From a checkpoint of a small transformer trained on Wikipedia.
Architecture: rotary positions, no biases in attention or MLP, untied embeddings.
Training: a variant of SOAP for these matrices, 1478M tokens, 5639 steps.
Each number is 128 + 24 x the weight over its row's rms, rounded and kept within 0 to 255. Layers, rows and columns count from 0. The size above them is the row's rms in percent of the matrix's.

# layer 6 MLP gate, 1728x640, rms 0.0674, rows 218-228, columns 128-255
size [ 95  99  96 102  98  98  97  97 102 113  97]
[[163 149 140 122 106 167 155 123  86 113 124 180 126  93 114 135 158 120 125  89  92  75 143 147 151  89 149 109 169 153 143  83 111 141 144 121 158 140 119  98 147 144 150 140 147 125  83 163 109 134 169 158 107 123 132 141 169 118 134 110 139 137 176 108 132 125  97 128 129 109 123 127 125 129 134  86 133 105  75 143 144 129 152 116  99 125 137 143 111 149 145 133 117 143 174 126 132 109 148 139 138 118 127 142 128 127 111 148 135 122 113 139 110 126 163 119 160 104 117 139 125 168 142 135 122 134 133 151]
 [ 83 108 130 134 109 131 141 124  99 152 163  93 100 176 130 127 111 103  98 111 100 133 155 124 116 143 107 148 135 174 129 152 126  93 144 130 164  99 135 114 133 122 202  87 122 123 133 136 130 116 123  98 141  93 136 189 116 106 160 132 151 133 110 161 129 124 110 166 168 153 109 110 122 135 110 117 137 108 122 152 101  72  72 123  98 152  98 114  88 154  80 123 166 154  88 138 152 122 173 128 123 153 122 108 120 141  88 114 126 129 125 135 108 157  94 107 135 180 105 100 136 167 146 169 133 111 118 118]
 [113 118 154 129 112 148 167 140 136 122 112 126  99  86 138 160 126 144 111 159 129 126 152  87 133  98 136 157 114  88 110 166 144  88 135 104 150 119 157 110 122 164 125 110  67 145 104 137 103 117 150 162 130 134 154 138 142 121  75 117 127 103  94 118  94 159 117 116 135 168 138 138 145 106 142  98 121 132 162 106 130 128 171 128 123 125 182 141  99 143 142 100 113 110 114 115  91 149 109 167 158  71 142 115 135 140  90 157 110 159 128  98  92 114 130 163 114 115 141 156 112 140 132 125 109 114 167 130]
 [ 95 106 146 139 173 119 125 103  74 127 168 108 114 142 138 155  99 147 122  91 115 122  89 117 142 137 141  63 113 171 175 126 114 142  99 123 101 124 168 176 115 134  87 111 140 119 148  94 131 118 126 132 117  93  77  97 173 127 131 148 152 129 132 130 159 139 139  88 160 137 154 122 108 124 152 127 155 115 128 142 106 129 141 100 142 167  89 121 193 142 138 139 138 144 113 120 155 175 168 128 113 101 136 163 143 102 146 165 123 104 129 131 137 133  94 126  83 129 127  95 121 148 168  82 154 119  91 169]
 [112 142 135 144 157 188  94 143 114 169 137 115 115 150 170 150 138 127 104 149 128 106 143 176 124 125 132 138 108 160 118 165 106  97 146 123 155 114 144 138  81 140  62 103 111 123 131 128 176  81 120 166 145 169 166 103 170 133 125 112 126 164 148  89 160 141  81 106 127 139 151  99 120 132 146 122 106 122 142 144 140 112  95 114 146  97 130 111 119 170 116 162 102 136 142 129 137 137 122 101 113 137 105 120  51 122 127  94 149 130  86 125 146 127 167 126 130  94 196 149 124 126 148  97 179 129 109  81]
 [100  96 149 154 140 162 144 126 153 145 109 111 158 124 153 173 158 127 159  99 133 155 171 138 132 126 107 131 126 151 109 115  97 142 120 143 125 105 170 130 148 157 158 159 149 145 118 113 138 134 100 115 139  84 133  71  87 101 126 139 126 122 142 147 141 125 113 144 104 133 158  85 165 118 142 169 134 121 136 122 143 134 122 129 105 122 114 135 128 137 154 117 148 124 145  92 163 142  68 102  97 127 131 147 118 152 136 151 106 128 107 116 120  86 131 152 138  93 113  96 132 127 131 140  79 116 100 159]
 [133 125 134  73 135 194 132 152 112 124 146 110 139 145 126 121 125 140 169 161 104 130 156 117 134 107  99  88 128 126 164 166 160 133  96 128 103 173 114 120  99 112 130 109 171 158  98 141 139 155 122 110 127  58 147  93 102 111 154  86  82  97 129 113  96 152 113  98 152 106 133 128 151 150 130 135 132  92 120 117 148 143 173 132 161 154  98  96 109 156 132 105  98  91 140 144 142 140 179 116 101 116 111 157 102 188  86 174 115 137 152 139  96 123  91 145 130 134 124  87 128 165 111 128 144 106 163 142]
 [135 123  81 129 123 127 121 129 154 183 146 189  88 144 136 161 195 142 155  70 108 162  87 118 148 107 174 103 110 114 175 150 128 127 167  99 178 116 111 117  99 117 127 162 149 133 142 121 153 106 160 126 100 152 136  89 141  90  81 113 128 128  89 166 119 158 141 159 169 175 124 111 153  84 125  91 138 137 100 126 114 150 142 133 133 126  63 137 154 140 140 147 109 132 131 150 128 132 115 123 107  89 126 131 135 123 113 182 139 144  89 112 126 151 127  95 108  96 127  99 155 173 147 115 154 113 134 156]
 [126 119 170  72  94 149 122 144  91 106 132 114  94 129 113 148 139 137  98 166 131 148 132 133 122  95 158  84 168 135 147 152 119 116 133 136 126 136 190 111 141 119 108  78  99 140 121 170 166 132 123 128 159 101 170 151 153 131 127 112 158 157 120 133 155 152 100 123  94 132 126  93 127  80 107  94 118 132 139 108 143 149 133 112  95 126 162 134 130 123 146 162 156 133 142 138 158 109 133 138 117 123 124 170  95 121  96 110 108 135  95 110 131 125 157 142 148 165 152 119 137 116 101 104 109 136 110 130]
 [137 135 147 102 129 125 138 124 179 132 141  98 153 116 132 143 146 118 157 125 130 156 115 147 171 121 135 111 151  72 179  99 136 133 149 127 136 138  90 119 168 110  92 137 109 148 126 120 123 125 195 146 103 121 118 123 115 137  69 117 132 125 117 128 184 102 164 140  98 135 129 119 124 136 138 111 138 144 126 144  96 141  67 178 135 118 109 156  79 112 102 126  97 138 125 101 120 148 143 109 124 113 159 125 148 148 139 124 147 132  92  99 121 146 109 135 111 126 140 146 147  92 112 174 111 139 101 103]
 [126 145 107 133 116 129 102 138  86  96 106 148 135 106 135 159 114 161 133 141 145 103  84 130 127  95 141 116 150 137  99 109 130  91 132  52 113 155  86 138 158 133 149 154 123 124 121 129 101  95  85 152 103 168 153 125 145 141 150 131 109 108 133 130 157 117 107 129 143 129  84  82 118 137 100  57 134 123 106 115 127 131 108  88 130 108 136 101 179 157 148 137 139 191 107 112 121 118 142 134 104 130 151 116 154 113 147 139 152 125 109 121 158 134 127 143 120 170 143 103 125 117  91 171  76 126 123 178]]